{
  "head_dim": 64,
  "d_mlp": 2048,
  "bias": "all",
  "tie_embeddings": true,
  "parallel_block": false,
  "init": "normal",
  "init_std_o": 0.0047,
  "optimizer": "muon",
  "lr": 0.0158,
  "decay_fraction": 1.0,
  "doc_mask": false,
  "steps": 7172
}
Each number is 500 + 50 x the weight over its row's rms, rounded and kept within 0 to 999. Layers, rows and columns count from 0. Numbers have three digits each. The size before them is the row's rms in percent of the matrix's.

# layer 4 attention query, 512x512, rms 0.0436, rows 312-354, columns 128-191
108:507552455433507455556532458490553477483501495513552498480404482507470640439500485510460475544440443472493484514431437481511473524524431593490389462598477472555481434642498559511524445586479436
105:421538474530528652504552472452516542523459538526518546652474367463454422492456542463546494536504410429558525530491468525482413438526546501486557578504498480522550502471532481539510567494530558
103:546517462470536517365435518443485458439526556513517484477429527482538495440553431482482472471500414546485523512405509496521528485430508501453566557457509462440563490641500502421435475474555473
099:525488563453566494470467510382494400527550593511543523473500506531495514516621621575532479525450393513470476495441567436512502552503517384448485551537463510483459509508427458548560496469563516
108:618525508465518472519505522541492515510511552458550536540491432502510499585551577470517566610457515546359455493546642547482503481527513487414425431499545460476513541392500481467533526496637546
098:494477615519526606487533498434558471439493439508614463482484514501516476542538468477489547498481538529492565521513486430511526482468509599481585441408489542430524582584550499458519575423472489
107:464429555602458483518545524553423539485564426489523483571477548477457514438457363522484533533488433488506477479504395516503478457550466551556533410561464512509509462525476522491556602517465561
103:586536464521524473541606619523503555514517516488547439490455573475510512506594475481501516458461456498589524470525465486534591460522522487468505572461474506555495456432470403574508544475617399
126:532409583528486505510460463524436529444458500399521442553504484518445472489487482529427601564477566520464432538606415606572517530593488461396499517444429408509410532489525414516420552495508490
121:482481502518505502489451585501489530458424491444514465607469490585484476528419591437497460492540521447596549492572438560459477572515444422540571545485619372521546604496498556430482571522526529
124:456477512508620450531596479548514572482507487555520521466538575522575567523478426460511500611547436507501466422463561536497515478464553465531460552520455462584567511403433498463581555404538467
122:548552475502570519409493513510548499396513490524487519533546540465525509568506516491534476514555522568410360484522480561503499561527519543594472457445512464530460514472474481524477489555453541
119:504530562564500492590512442538457479598574551577382502553512582571474437489517464492521546465509519540486523444559501557482568454616448456417498550463476468504557559476526510489485457527468532
120:516471538438483568420540520537399498483576426508548530560522568577562469462459417454506380524513540569525529451451459423551527544539430515575562440573516496552590571546497467546511488482577498
119:502508470458572524525533470499475582533597557482438577565585562500508500449554555429582541470527533477488434506520511472514570414607559471465439480481551520478611479457454440500486507455486475
119:456445507504533513490429436466457457605633599430494595531579604537505506535506481469385429416595510458547456585483579382572592466477609535560523398520521505485447462435535512470467577545547447
120:479593503519551500464457508542481469581479539455428540514470473487481547449552478493470575503514577470480387496558385572565539467475618431534438451483542471493443462548481498509447534515475549
121:499497458558389577464607604557528506509492488506461450511531505518477531474432543467524441499474481546555471456540427602487447427537507565459435502427509494460512450469519481496461520499500406
121:502511447576538521500474503569462549553548517515518486568523543488493521566497501484495470440478588471520442577543380514483472476498432505441556554503478494394630469484524521596454459541551473
118:480531473524503532642553462525422516566453560531518509530570566534482509469529549489532502363501502625557492523460569540490523509382453504439584569533426494534439418513453492546413488553496510
125:512429600493398536491527437425499505470494472492524546423481414510559528474534491534503540487518465541451527446542501438483422502569471538503537402436516530541494483436493458473435478456580498
120:465461538419501460481543426474568551514616501471471446555416565452470503515506564434511449502500468574523426601547530534524419415495491465436537564500552471511508525507537479515413387444482566
118:329576592564510554503503482432452557494502525544536473603450427486557385531540487566462464509495440485601510436491452520480583511443501561559507432474578530557456522494484506470387542433481477
121:530476499396608508530597525408466440487559483517552501586481557611517481552527528464478465479521436484444540462468435429494527454427616501532434523559535548581465460502554581527475554526583486
119:515579501506547463490486446563465481462510580502511493458451471493452528528395522502624463464549527463507584505616467508503517590489568507431539466545415475441485506514491511525549512462410428
124:485499499501569450460541501480448431484570529585535535421440591534587411558471441501498508514512549457603563502507517472498595439382486479466522542554503525570521474511526453475478461461534481
124:495520560396429519567453529484500549557504523443508519531498467446561534471486508413507523534549473452389533496413504529588475520605599464501442463421478516457552584510453603442505486483479554
121:535529589524511447546459507557515545482512394600456492569470567463485530488450510578507530491464542458571506556539479519524533523441540514537464468530569455549428451513407570505442599470510424
118:454462500508437426440515528487517506565503591520615481468451503493438416408588535544471497471541499519439601545548509439474447409546442462523515431543500537523496431500474558448514487548480477
118:491468527473523535496480471554499567531429478510529487550504480518456482473406405511533495500539503497545460403420476460449539487478543524585508535485589449529493410395557566466432414458470515
118:518481482499453499534548589510450569511465450527531504526452522504464541554560420575451431507469546508361522640540508559498440490486492464522444480544497495544477456382592552482524510447469519
121:504448544515493528572472494503495439439512476534515508496450536472443471574523516501484527465459512451570425465448468419472463477480428464538483413453516563498488553561456478419514559466569436
116:488529538527456533554528456521421528526578521517438417483457559382423525581450505606615438454574508514464514559457508497540561573508497441589623384503516421535398453491522521410582464429451549
119:459519512513565494462559537480542533612529503506516437575449538543506534432474552509579464549546454516437466408432532478456480479604468484476537470666547409502586500512579565474477521532429494
121:529504485416587553476570459470490514501436563495437489425480502451482504475438468422514482515519432520528516508504508500425475450356495420433512490527625480477475481532543533544599434455485507
121:325438442444474416532496523554480538509471442438460456563487541448598466510457480513497524550608476433494473554480469520600501484499446526466513525466530470509510441492551485545602595453469656
122:480419540561481516493472431501422451499471469494548415486457534561443486482467486550504474440476475510437530467543496491467496536506557497494589570505565519532480496517421496578498525586557502
124:483388558469429543495553416640504540446481557467410479431536501511455543514523489610509522505466523517518558533560466473529504522528400476500439371523512459530570522425433532545557583467466534
120:504509501473475500504455488568501531438485517519461490553582443542561466513479452567516552560493482511521461607515518424492560508496393472552384457607481553464474490478532567490430473563508401
122:516509507529471539554583549471486529475573442535549506605606397472569441506497494543545473595534472523565568562515466472533463434528505446503442487491509389505507453427478455452543504477601601
118:427444448443515482424561451488561530489527467474481491465477462577561446478476449472538542391444527506464506668510503533426488453519499534556555449487443497429596477516518533450542509495530435
126:496519507504478493601566425506498465445418578440536499514467536463520528543468579522591555607516632511488592443514562455392461505458439546484511562508432431469503517534592571469542461571550505
120:442488562545574531561556493508491488550552537530428474504438483502432413389531512476420512517458413547517517404507492519545483548527440581591486596486462448484481452473472579463522508502487441
# layer 4 attention key, 512x512, rms 0.0437, rows 312-354, columns 128-191
101:598470462515464513488585510417484543546500474596574411495436507538429517485511460432496461626584562577571395500410492506437511589509512488464507479379419592509465527541494493526501528512442448
103:581489477432494441499455517483509456479583465591517445582504460473571393442503468426499532476521464483539465463464509462537591521586532500399509527584516562625452552498527532434507528533476445
099:544483571590477575538481431561527451544447541548560554520468465516515551457541536503411405414500509566525620442503498567527482500550568547559464465415542452540527424546448502446526482485499463
095:524484412436500480513563510586509485491563544451537458574454460514472468525524502525472505501479508539486531515520516540533577431482481459435456514525508585520402526500552477505487480443444498
100:517580478581589542467568550443567451515483400430506446406503587516472542530441468454574549444496423468456369491456513443504496487527559520541564606489459480563492547470538517491499403503449548
098:445427479529424511478587420505505619579595516533540459483483464550573499522563513434529481467402524426539490530557474502480532346483535554567584501468507476482567533535483366470549541570572606
102:498414555408537452526573496420486509487474475471508545498399525514466474409542500473428446459571488501533509507512570498536604500431638485486438506524531458540466493509555409518632507530493505
102:504504503464523505615567586531478473502466491440528470511527531432398435565486454463504494488413519531450467496536451455527626498478509464585463499480509598477639463498437556458517524499498424
125:576436508514507512432540455427600463494528401481548431427465514451493539569507491532462474561528496535481451539535494575576413530532512531487468494435445514613490572491401473436453551468491467
120:469524588538503486568492442542535487502481515497553504571441537529611499421544553521508424448560528574520552491492480545406424547458558455377546488583544444524457540472532561447591508546512489
122:478479461552598540425561519486471568453454507532446505546451548468547553410511434417560524421488572482437513421518495546591522433519597530530510595478473532492495431490428447439515491468532414
122:457511485547445504478465469499523488487428424513469522513496481533491496515571466518490480471584477459471404577444532539580443465501404432514568476534527417576521444592440498492506427515538549
120:501582521531494459550496486537467412566453470548431507441604522584485491509436483580459530499553564517442482560476528512516501464488396519546466612531504505522579517496522481481512507472461435
123:464527652482547484389574422506469528664495483533609550412446545576504550422480535462524456517464511482425450543505534500557435488452480525545457505524547517500490460502608514555520493603427477
121:494546525478489365520566408505542570542493411439464524462498542441495456524447433569571516426506529483537477464513523458541531512503555454432448501458519592573490528501430516466446481530493497
119:435504581473513524553577464475463478532540535388467595520483597388501559539510506478390487494559545537454482605394569526564487478406567448524581485464557600473502527530487531457459504511487505
122:507499406488561427525461442599608554515500523548435551417430395549476458484572520512440560484582397492481498546448525481508552401481512508533514576501601509461540523548474538471432392541628507
125:497491544552487459508497532462418496476444451476427505469499576470475498507424423450451517471554410443621479447445449512535353430386503406560474517505553454503515468468488497517499469462486480
122:578421467498473478473590458505459501517485464464496501544449467538603477550522526528556506494522554511454453536538478595458432439429569587496572446465443544557548472580433590514558422495533511
120:506498424413444489463561534536455504550535495499517481428572513603494498534459479518489493480442439474543513522549463501596471414381439420449575488543571499513504529576388585515431471585544522
122:453409540548444493463505486403541497535444532482513467493543495469592440546482466539485520443497493484566531451393452529502405609541585465512462526580445481574527424486478469521490375499504588
118:434524499452482515481533405554485460520523445492520488499466454519459469512479532502465460440530530550478534522543503568517413474562529420418596479510504430552467452450430427634487469473511565
119:419552509557527469548409556518516544469496523490572562567537470536552493496525415548521486448576496460430498535513533577475566497488481494478441402466646412559431493475507479450486466491536517
121:467524460407465501554491510380531515481519490570571473463524524448543538490631423601498555427506520516477551583512531432474568572533556414502569478525501541517439605449571567464478492406490452
118:507490460602541480506521481503445511568490575520472392470440515558456421482476499448490460485569514601551477566412430421499520496536516520491495567500525507550530555589459543587556460437541461
128:486469475593511519453449436456529488403460562461601610537374513556483430536498410451499486408505602526484538446429501501608487505360456534459490470482504514495467560427454481372530448496457463
123:553583550557435479525514531482518653519469459498531527466474542495512565589437490505492463447517523476402471495424567541569539503633528451438462459504446532487517516478491544529480483479446467
121:574524520492497530441433455471479546475447452547425524547537528446468501531532580477522584527469527459494470563531520542523518448423509495405545579521549423474446525456513491528528488431617539
120:454500528427403438496551651487566511436538599442478564570452428505524536490489473549440489478505462461484549514456519546546505531559528553483478451517476525487494501484518481527479471516502442
121:472430553415438510498425551503544462445584453471505540429488435457524440453492474537545581396461475516506577434526524480475501483478569454532510494480591461502485528458539549473477507477498523
121:517432479550520443538521489528388471512526484460540561510496519492370449541479483519504479537501502497497481508538501549452347443520433489488436427524428594489576459536456539497569531529471525
121:491486415436553575593520482525520527499461454605506446505474523509433498554517537523556534381406505468524399396512470429526545513516459511477460484423478535458546540563553465474511397528596473
120:464472491502479430561494482429456421479501476562474420472517473631398552580457580464566478559527534473434508619414511525440499532510605415587576519547509503556498442479525438512523527441500554
120:491492398484554439503483523567505544507508523408437490520474511491516520565533474489463461367468479415418529400328467461487482482547465433561519450516564396569448499534519639464455396491579469
121:497523422413567523504582457578493467440445552463505426468509489483462505405508537492594495415504507481554478475488505474520530595486532599411492465512463410459554518430518420499554522428401502
122:413461441501533384444406509501451477570477510470460536419575516492499530532501489481636509521519436496443511622535415547566517522416545551417482515509514529474531476487469480519536580523479543
124:504476558474511585526487459610410496562489584473487471425447526526496549478523473543456613489544448456552534491495508473443526480468568505550507567573631589464543498532451427448575524522628560
121:492488504424572445472491570502526419492568493463479501491559505493423514535438458575471366526552440526497459490556489443562485576582550451482496567500511478491437488516563472554433540436474489
120:468493415554424438415485509463546582421539446546404424520509450511409514427536474485593567561503544522535382544419560539433520552524384441496542567538576534525556493468579565496386485518513521
122:502487546591557452486561512417534464329524501466508459469498450512562584457514473519526510505536481566523543466498454470552432483565493504487483431551432590512445489568521526446570457442543497
121:472492432486464409582572415525522504497481546480483540553428469410445413428496538546482517511508465582542511505497479456508493449433595598588480487518523414436489520461537480547535551472429539
124:493558459456475459589526485481507578436538510506482546502528505436508402484523501469542593528467541574445415533486485494459494474499403483517553676496405449406479471436461532505431470636502478
123:482536534548482525460535566521485430566396505494436539481483493503443483479610455506519541542478438584565473500545461518478477458534381550523455565528498488533484517520543489507529569519492502
# layer 4 attention value, 512x512, rms 0.0444, rows 256-319, columns 128-191
111:509568503488390413525554506525533434485498470483535487496455499526469544436389535501499515548422466414561550473508468463458454482480534416555571560483510509456487498491542381453480434396531549
108:382425557436572549538409456519525530511501558485472499449481522567523429563509540550472544492508362489422549439476481514563555562478413569568461563573512431550523429405456535536516539488555460
111:472532478403484463529496568544574488563391494478481490600485412480455542487565516457516467559473508471490516470468473527521501496506591470513404563497602485539507466548507545469372536479437517
108:513491533543515507516516566528471528501529435524526551515550480539475564557425461526528516523592474597523518493513419541498493396523419516436568500558557485532473444459522472450600520494474567
108:471515481466507535491422447438517509602518558512516534554561560516540505463518496501403469496470503452418437493607438473500507495507643507508453520519469545477471472409499437471478483586429485
112:484492496498574464418482493446521556511599434463530534543499505473556532454535508469629374501523492473587489457510552557518453456441422527423478454505443535457501494491491569509522491539575503
112:493448574554562589476557465538484517481449529566456463540525573515491466476541540491581499658499499510521520476539504477573549526511510412519552466462468511525571622508421508489545526569564570
108:494485528496595526523458410403478418462498554536493563534505515455515512622562534533576450496539529544589512613551466508516474488464504455461474511483559510586491538567483388474481482526536400
112:551463549477508485464445569468525607468489482500522471530522437557451542560497509470531381480470516460531456562527548423468501551517476499560435406484502488540462548489462580541502385472558404
111:565543490544560504494567477515543485412473579534466567545532526443504363460545537481491502534561472423455493555406540462513474443515530484571425534499472543492555480519494428431545473495537534
112:472491481486521465537531508355497488448609613520451505596434482425403506500503548507428635447439504441558552426424566520583508536537579515543532478523511436499464527602487511554417550542408528
111:475478504478493502516354419604444501478534566602550488525485495430402562486502470421436516366548582590576544511552506575457554527566495503512580543395497543464453459487509507529492407458470497
109:498431383455444564499544541638462459445556534433590580512493524542487524539555438504390475552488506470474461493497509476505526431497510558529511559497482466449636510562548570476530473539558557
114:608608520551474495585554472478539543395523488437523558405485459593505523487480509477494485412479480447405496592559464483441535478546465541471505535530443488520501548446520456526456516473580492
113:438447499564416542496463557544631480378431535513531461505461522469557516496448485511527569538451554471562478536393512459484489537548445446533581539432541520449463569442476466608508473524494451
112:461564458544520418506541469532456574526505519455460452566475559364507589513560533554536472494551455436531487519559501516407507527520468488408496493495473497475535398395484442532519512527424533
112:485570474506523463477535558369501441522386435556445480511514383494509520501520546524510517393387472500557482514578512543474481576540511540553511549591434573574521438533507517537441445530370424
111:490449444556410494499368560594418547581611486458505566534558515447468487524504530579533473516511459468494526429442557487570523461583505488448572578518497433519587530492450504432506514515461458
112:570412498458435514498406483420430423385482454523505524481475466461493429523536418555498447457474554494510512583499503490479468485488523408544550451554512507549489553546572472645430470582583469
113:512473489492476523458514445521452507479495434395422516523534472494585528505580477493447481487491517428585576515480531410490522487512516506442397414484559471502494593457475510516456514456514479
110:475483459583404416552544479622549502494448466458640471465532498439474509524532532426606557523533469542481604575381547516546499555505476522561512469532515531485504597568599601534513451528476498
107:548524445454473536455534493464452599500519501560531452530489544581564433467432523510507518588452521624486510486535367443487553522534504416463516647509655523444498459530505445475546437464486488
109:438465459518571575607436463499601565515548518482418503471555497498529628564313452429527563564546473505499529552512601473473508426452444550561374461544575423475551531537531472540559565480449478
110:455557621524539493530474504483485430443501552499403497447463519535480569439565559561512537543522540461506537647509536444433533564590566441381418507434519456489506565521497496495548446512445436
108:617549606440491502537509496556520398533523496481520527458590452452403476524515409490579559558540489520534527486442456477525518450425597498475498510439471490463608560479541558408476512566440501
112:575495547419538450509566463507455464499486545388509543534422489537504535483521502492499523494408559528536681555622595561497533517557524416476519546543530470483418587576465566496494506627482503
109:554555443611425460486498495462497449537441561531474486560503547562443514558459450498427422480563523564547522487484488457536490499517604570454470487517483479472445622472460495458442412562449417
110:454543503479474504581515580566506468525521541425538488577581461597466540487578472530496569412432507434472461547469563523466604528490574477491384502560527473512537511505532460574517479454551512
111:544486518559416529596539487527579456475534543483491477493516496556485454504554473421515418485541475517535376410500528597522499554494456537550492450515435481501541506562435428543484515501502512
111:516513515530486416563461559473542527502424396368473499475405548509529476488529521548473532495524472414548437498566518498457509490559466561546518503395458502497532484601547492540474554438495414
113:553343536514535531443514397609497418526388455458501487486506479573538461494484551507465523535573529437503510509519454460425535442546492494540479500456452579524474563538565515451443534523445399
109:511555493601537514509412465529397498492532495507489445516569468546556422601471540479566518504512591546496535468419428568554520537514528512522462537456507561514520465407500451597524547431368458
111:568426503579452492526574543581490642539461543444493525502558529483569427534536540501478491540462490590482493490541516454512505538537434432481454477455489404455497528461467446394409482423489546
108:496579483476484544523469429545488516495466489515404510409439442480502555512556358534517461511457518477520474497490524539420561509495439491591569386464454464452450521521515465534557461554451537
109:423453486491454490486514425471469550499498534486581450448508430428511515581508495539455458548486466494562583483519490472546588440485484565565501536517546462617539523489583543418423438409482594
108:481415512553567489596436483547443551489583539552468517496429515513478354504615546458506442461616436527465576463447491524493513482494550457454520471548432520511455568519502442466495444550524543
110:531504423466533526541372558451478507407486451458460437531534472580470488442527490499456379579518495469550606550515469486500596544426472478548443602543512589502436477518508522485528515526494555
111:479482447527501527476513449514476535516479514471515551552495605462563532440395480535418504523444478482481562514577450446470492446468477527514530521441484528512511536574518422561658530517422475
115:520424431467534496540431588499509512530460470484530513417531505514488479615582536565536580477534509495537515473535529489435459484484515563516538455480593544592600390436526538551529548534500520
110:390431468444500543472375496408506513539438500493524487473498491524486568536577494492525558512490485427471460488558486451547518543500530507409509541587501560454630485561576518547492459541526515
110:562542536504557576488496530455512512518480527512385472461537441509532499543547469512468500517491503486533528463504569524458531445456581502486402526509396556428402522418505523544466475463454641
115:513408451554475383570459592522469491573523577508513524472475440615518532497473505554525446445451491515512522528553615514398514506470454436460530501490601470494510437547470543494431562541535370
106:552531546400504513476525480452471480443593453524445504408472414557455443532374530459423478431579349576473517516426543406544525489505509397585474486515503487452529515542498507417486438483453505
111:563454562432523473616564457419499480427534546548581459475606506524479476487433546470528417495467450575506463462430505395483503534515456480489446474493519573513483528484531471530501390488526510
115:474447530464472518569509531458502534491463478511513596453483541534504426393572490490397525581480434460600548507464466453661547484489500530487471568574500456494459505438487509558522501424450486
109:554528491434581498485442517443556506529482371552452545542533592497570440472518492513499648524471586525504490464392492456516479416519495441614509484483500520515553465451520509537458497473438558
110:586473545536576468427466535411604518532422501561487496430464509496411515510422503577474592612459446413523498495491508459524478527502587576480522441512489455548450533519533460538414465498495376
109:506531538404450488503521435505408438410515531570477528527475451574531435530480469508588518483554471443437573443452540454498505464633493561482370485479465498432566459517464571525455532573600561
112:564545442520550397446413514494542515536383461402577535440478649588488588535449447525508520491516474493476552469461494521534548460533483384471524509536401560570500509517537426572503475506583460
110:487505544538474529521528447482555461603500589461431614510502559560480492530558585525454508518455518485520507461614499445493462561511523597529542508425545567487478489438456488580442514444428596
111:532495461494524481453530542537531539475503473518531530436598582572510461517503518560412517531524458524478437523538470465554427519520593487599471533588523607533472509558477509569448521480362610
107:459598439520464497494487455499530499470458473511504482501580515570509584484506506469512551435445546482384571541496585406549506501382502483464557460520448459622407538465453576448485561450473471
109:479500561535521530481507509496495532531427578476411572454460500527468489459427512501507418466464389546489436426504503491453547493433445474457489503546554473568465539555512524570536468603538599
113:573533445560460496544577476561505428474448452421600528480510420468553546404474402489512431550529432505548553512558544499530555449553474446457452422436482573565509556489490515522592501506540528
114:418545457634586511500557498448448500473537411529532507473479474501434408518521474394481491527395478563490498443434494506468516527488539473493505612573516459509453438514526531520517531534564461
110:564493552579385548445509520445500555491549483569432450561483528497515531440531539470398461589475560574492523477461466469516493477503482445458527530444463407512500528422588416574457477461440558
114:559452482595498526586547477513480449479530394470444541491533529529456493504468481526492430524463439476542353559358570534517565520506542511471458555495515505522537399495530533437478543532463509
112:509471554482402488436516452522466554501465506606529478500368479578494504482450527436446475455465607464546451411533568543529502583503581471512500581509503499423455466530526496600470489548457601
106:480565453556471524496493482463476462545456562560565499526550476505490441499505465436497537470591465471470503476499496528571439490447497387466539451505457487459451461494509536539520487486595508
107:557543496518566512457531368501518421493563602511529468524564552512547450404568547529533484460510514512492520496535526648522430435510538537549362380566523514576532439567568521482521525457499501
110:518480560525489517454458475490510569513430474592438458499363564509565461450476485534541495459590668527509526598520455476508587529498478558524427547455445547514621498512511500531413489519521562
113:431457397577504546502497462549600487465571485450469531447500524569524434614452451440524555433466571532570537574526496538540419445486458561530553598523429528552379497505517659447633445558499477
108:458432524478515554399477504494518494426533390543408451506414458587478504609441430518496496483515540523547458362436476529515406426512412488471501486538512555559501528488466436487499525456511492
111:499549446500476521485550428496512450516538536513507484589498521505427527412466585565501466508518450465547501473477505453398473519442511616589424440436509565519620428541550511525567550477554459
# layer 4 attention output (transposed), 512x512, rms 0.298, rows 256-319, columns 128-191
106:493507584443536554574604464541519442434406555453473507566515512410471527542503577504522561500539584554451540452409487497530477437584563517530498504435442477539497516517524561631533547556556444
102:518465543561521455504458529460417441475496581512543576469512462480531495502474473402529395525484609465482507534421523586498462459532558501449486513411500572501559588478554507512532507475475592
107:563445523590545457486515446457459478520513549607574417445514610497489498510480470513463493510436482516483496449446568431504568448515486572618515482523487545496538456579546479534472433550485441
103:428569534436530437481474539516428464587533529604496537476452536556546527472426496471465453506379578430481560536595540437479539511514545549502426532541513533500560521505556455486429570603466390
103:513544500573421506545501432535490509482620487517490435460499623474446542496543515479518558542537517531598573545509543482529555511404511447461494417484540536526442560520512395426492470560521466
108:494459546530484514551459501549532469508525501462432449498511452527493466530482545532481532486529542584575448487562472407542578453556544535511484479512471426477429564495521460500558480451496575
107:449486481430555458493535594527550549533506504439534529456408516606477537454538503590444485472415574446448509472534452464478474443464557561473521549509546490500418396487517503585472427500397489
104:428469550460468528476471527582482473531477543493510503488424441543460570421448476486550508496467413510406501458543533428594470516548452499480474466556532488430432439532505528506441563490535542
106:469548421433544493502445532559442476472545588433437563458413513397527524505526504448446520523537506571552533534496427517454475532494505478518617560426464490417541461576432452515520533542473600
105:533462533428459452588505484519498429597606548515483505523482564545460507496418510553555507545566476534454440498586519435571508530479503497503513433528533539379577505492546563462506434517471489
107:463506422616565596486547520491469505548433486463612497454535473465444446440493385481571535577526562486520464540502470540529456510468448437558530404559544444514499533491579471386572469483549572
111:491499477472549521437542488467661422548539410558525613493487489482579477523553467563473464463494510474478493468519490467530441458517396494439440513606467444518518483478489529512539551561536529
105:451540457526560591462460475487420464498422608468457477508462497527454451486439447686506380518527470511550481567461530470395417521499418426541459434469484519472432434397501520659546578423482432
108:484382497543477531483522522539469498538495517498485468568459534408577592569536515502449536531509481578537487496410619533582497508547536451454499470453507526509553492466439474518539586517470588
108:496497489438567479439534560551528547456587586439483575485507412553460550487495514481498522556514554518506514426446507546545442546488519524496463482589510467569490411496591418497467499501484535
108:533569503435448542583554520518439378583464564569554537519428506583540515525451462421479449483529490516478485484485579532624485443545407549484516496594505439513495496503535495485482385449502439
109:436443493573494545533493572548463537478555524400534642487513584531474436522513435489461425637527478463420480570546508589418451466434447387504470542516511481496433503520474526489624532475471547
109:449365508504489491528606509512549530437445517575464462492528478522586587436487440494520452462468523471523439564412441479403484529503417621501453464597523594420468471530485472468567511443474503
105:434536520529476514558524466559595538540438489516526498454457507455514445522474534438519561525438519480486496484490616408512529463494457553433434524457523542413486462442518456431478506459514526
107:554576477471527520473459520552554496463519584590497521483431551535447407478451459524555405513486482450488521462499474582491496486511509470540527530471464565440525522593536477571510443423517485
106:516463511452487530488505485508485511504448489510450590449514551532493511455553486430530484442554494515516489489508477497426487449502467515532518497509527500538531541546442454559529567464546549
102:414537468474487502497510481621469566477472528524547459511427366507431453509498528516460520480537437415429475470474539566534405543461642629496580466512488544471513400447498523495514484498524615
106:554577499450498447364562470530549483525514432497606483540504536483434379465557596514465458483582404564413543544477596593586563533489502450459640502473483456493510453535467463451502465495530464
104:508533427467448507554555448430509498514473415547550551467531534432495401555500522445441483434609503576553441553534557614534550464437444616513474525444492437514438522433495485546467569513541458
101:459508440530535466551436480425432449489505529541469549448477546452516563465515521577472514504536520567522537524530498501489541478549490513503564437458538507516501463561487508535591460556463526
106:380471508480517482527463544506516513431504521653554508513480539493401456501531499557490486557518470502428558488441499535556501608509521500496473462414477530505518478442523459547553514399443460
106:490479559477532534528469433464514495606517511492543524375479548502418513541509562510556494489516486446509399495523470574520556494498472484526544513451531491406551477523473539618478541481489569
105:603511533448438582536536441430601520490449475501502613501500496380517410580496455480490550521572495509482486423526469540540486606422516459470458518508539519424517460462476486514484416547547519
107:410500480515541441474456511566572512541474565548496469545572458527455616520418524539472467488410480489552461629459445385498382437518508515568544507441509486470499502439557436444471526438481588
106:550477439502532489428531533490495520494572605527536515538558533459459473479456422420511519361460483689395542519483468499490480464537559528529578507495518620525554523453416550567530500515548512
107:544490478560440472471558531468463535599462446597501393519524509478451508504490505496571540482522533503412488497472501425527392518519483436564425494606441519500576444537452398513537465506487481
104:465548590416425326451526494433499416547535521442471519492489522426461537508587483562558498518512503488550397579466525477478431439475480480558439518494528517469480532492529573468554539553512484
105:448520417534501544473537545528517405403490465507463583507477526443543512464440486466522601426579502486439566393512395513399461453427568580500547610497561471564471471494465498488475401529596549
106:541460533501618537491458631495489504396515450484550511547549488575489489614365511500511486528531502558398425501435565500484543520477553502370511548553451550381488536445510533534503475540509436
103:513543551460477562482448622516453511527493465513534538602553385612534499478494503539424444428582500473404547519496408421546469580506522543513480488402398520451517504547471481483599493546516485
107:459511520440548438441502473460500515529435485515550435506457475490509568464436441482512468523450495489580490543576427505503464424478422680544527561498547450552473463457495511493529501462488558
105:528510481452497467462504405448560495524624513464529512492517508485528555453492493611545536525480442495464410524545497619423466453477453540440468485423513437520477485461525462469488486487603429
108:515454503582480502427559490496488520514401513480503489459510594566500476564491509550426539607446457526439474504400467651494469536429510467508386496512507545485449512406548493472518450513582513
109:517515554421442488431494529477527488493523507462509527551505485536527554506432476521461472561500516473566487524484478483543536471473521466474502570498393473439498510483455572470475377472556584
109:476563445595616417486511536567465487436408513479528412541469564406474407539386499486447521406444435596482507510586579447487437475515441518456485417460475469588398533496475488515507527550515522
104:514448457543448459576524388488515511515553406411538502518487482482521557469467472469505534457477550490468595541513541519559562386532418540455528461427556472513617478492496588435564495525636423
109:472572493407504604449512447460470485435540518440450440504404526478520383529486552480448607527531526566501520556472512433554457474439512541389517466558452458467483478438529480533497566502469568
105:501469459594497434464540497636531547580547448547542532475504470435571468496469566592501515507456676422461460477498500605455490539452482577492454512490558545533413450483427470458525453531532582
109:426538504493508465448548532540526435546475495503423498432472423549458541509540467477470511392468590400459600495528605563592556496549490542568402505493468529441512546524523456519492602479515511
110:588536479529453645418470540515582492540513555552514532516505479572512466540506531525555540388463379492497390523516580545438489507533561538524466429467539431381456515506569465440561458515529583
105:494452539512484632492601525513526526571484554496538595545657463443492500490422619399503548473479481517492445502595497573493509447431480505481443519481521594454415460503534478501530475561428431
106:454549490468492520528516515571507537471518521505470538391511514569467363506553459590538443405502413528464588570470519479413498517473539462516492485461499640497535436477479466382509521479428559
106:501488506546491542513418459527464454581516475507567466576475638469442524503475495473462465486446521508526488562422450413546437365428461508514503544502486477626505582525508553519517478416525440
106:436456546505620490436662574531528525399517495571448515529502429474465442486475492410508441491485570526472489497543565640437579520496530561524561448554517498424461537526527538511467484645460467
106:527459510488502441537500446440520487564561484513581448520383461490487530406424533496566568455445490424562459516481523504496540486495441522450538485479540544550509448542543506521569465417543401
109:433539532496540484403552522487548482521522611493479528491502555466507520532459548501496510507482498405595471507531544550505511464433479364460468522530502438498495545453426479470491487518509456
103:502426540528499446473541512525467504497448523501494430447485520486582394426567489508468457439572587485588509479522538518488601519504498516497556488570521519555485543502501549490546488553503560
104:507490488546402538543541498457495484458445523500560497467507557482499581492566420425494525622506483511508544512430428449488482426458563568532457487421449567494521466464575449449485446543486530
106:444528529470512469390457512451506512482441653568467404452538508534461416618537570413596520465582437466454521555536499482485435560518480436572494543577499457508483486456558518456486570497547525
110:508474500516451497447516451548503454572376429495556461554421480585460483501548543514572457487528570508577508491512498580471460479478509528479540420452437490476466562479525432515472521464490518
106:433499414465500461526468447516597454475553563487524501498441527437508542476569521410533472529437520518466477439491569454511562501447486486465419454544530518460497524573450411494595602520465496
112:510545557438466424581510494521467525588491469549525445496583459478482366522552428454502444482437565538495614470525478393536448490386458503505474537589473465567406527505530545577574527520503489
107:553520447489518546443547503444515469480562544492456400435483492432541472507505532622490447507506472528442581503485427390483530418550552487453527490492491463551444484399581578571513491464482373
101:553572530468534615400506394478539530421482530515501526448546520512404548498566513561438480616560496460509454461504522447375520503519493567465479489505440494520544553456531417420467516569519460
106:440450541457504501588456539463453503441550500479474519506447468433440469538458437519425517621538506510464543490494507448541479476539530433525504433505477465398447407447543558555541477476516498
106:501526440462444490399409507487473587460562486498515433522596498559419492552475511518442422476467514522518506419462564530556414443563526425518500444530481481527444567549496618512611540431510425
104:528540512461427501505502485452425504563430540453522513502429544533479522466551531493488433500566562485521444445452510460527570506517560445498493482507545403558507573636513489454451466461435546
101:553473478542502505487510438454410490483480554457564454499574495495449502528605482492511517510495504421462508580455475381503555494505597510539520492514544412524472532402508532509471450465547449
105:591504578453426465482474544475473517563475471462544504566402495414518419486495591479580452471540467505462417517428397488576554561512509482546539487550459465437446500510483507559472483500446581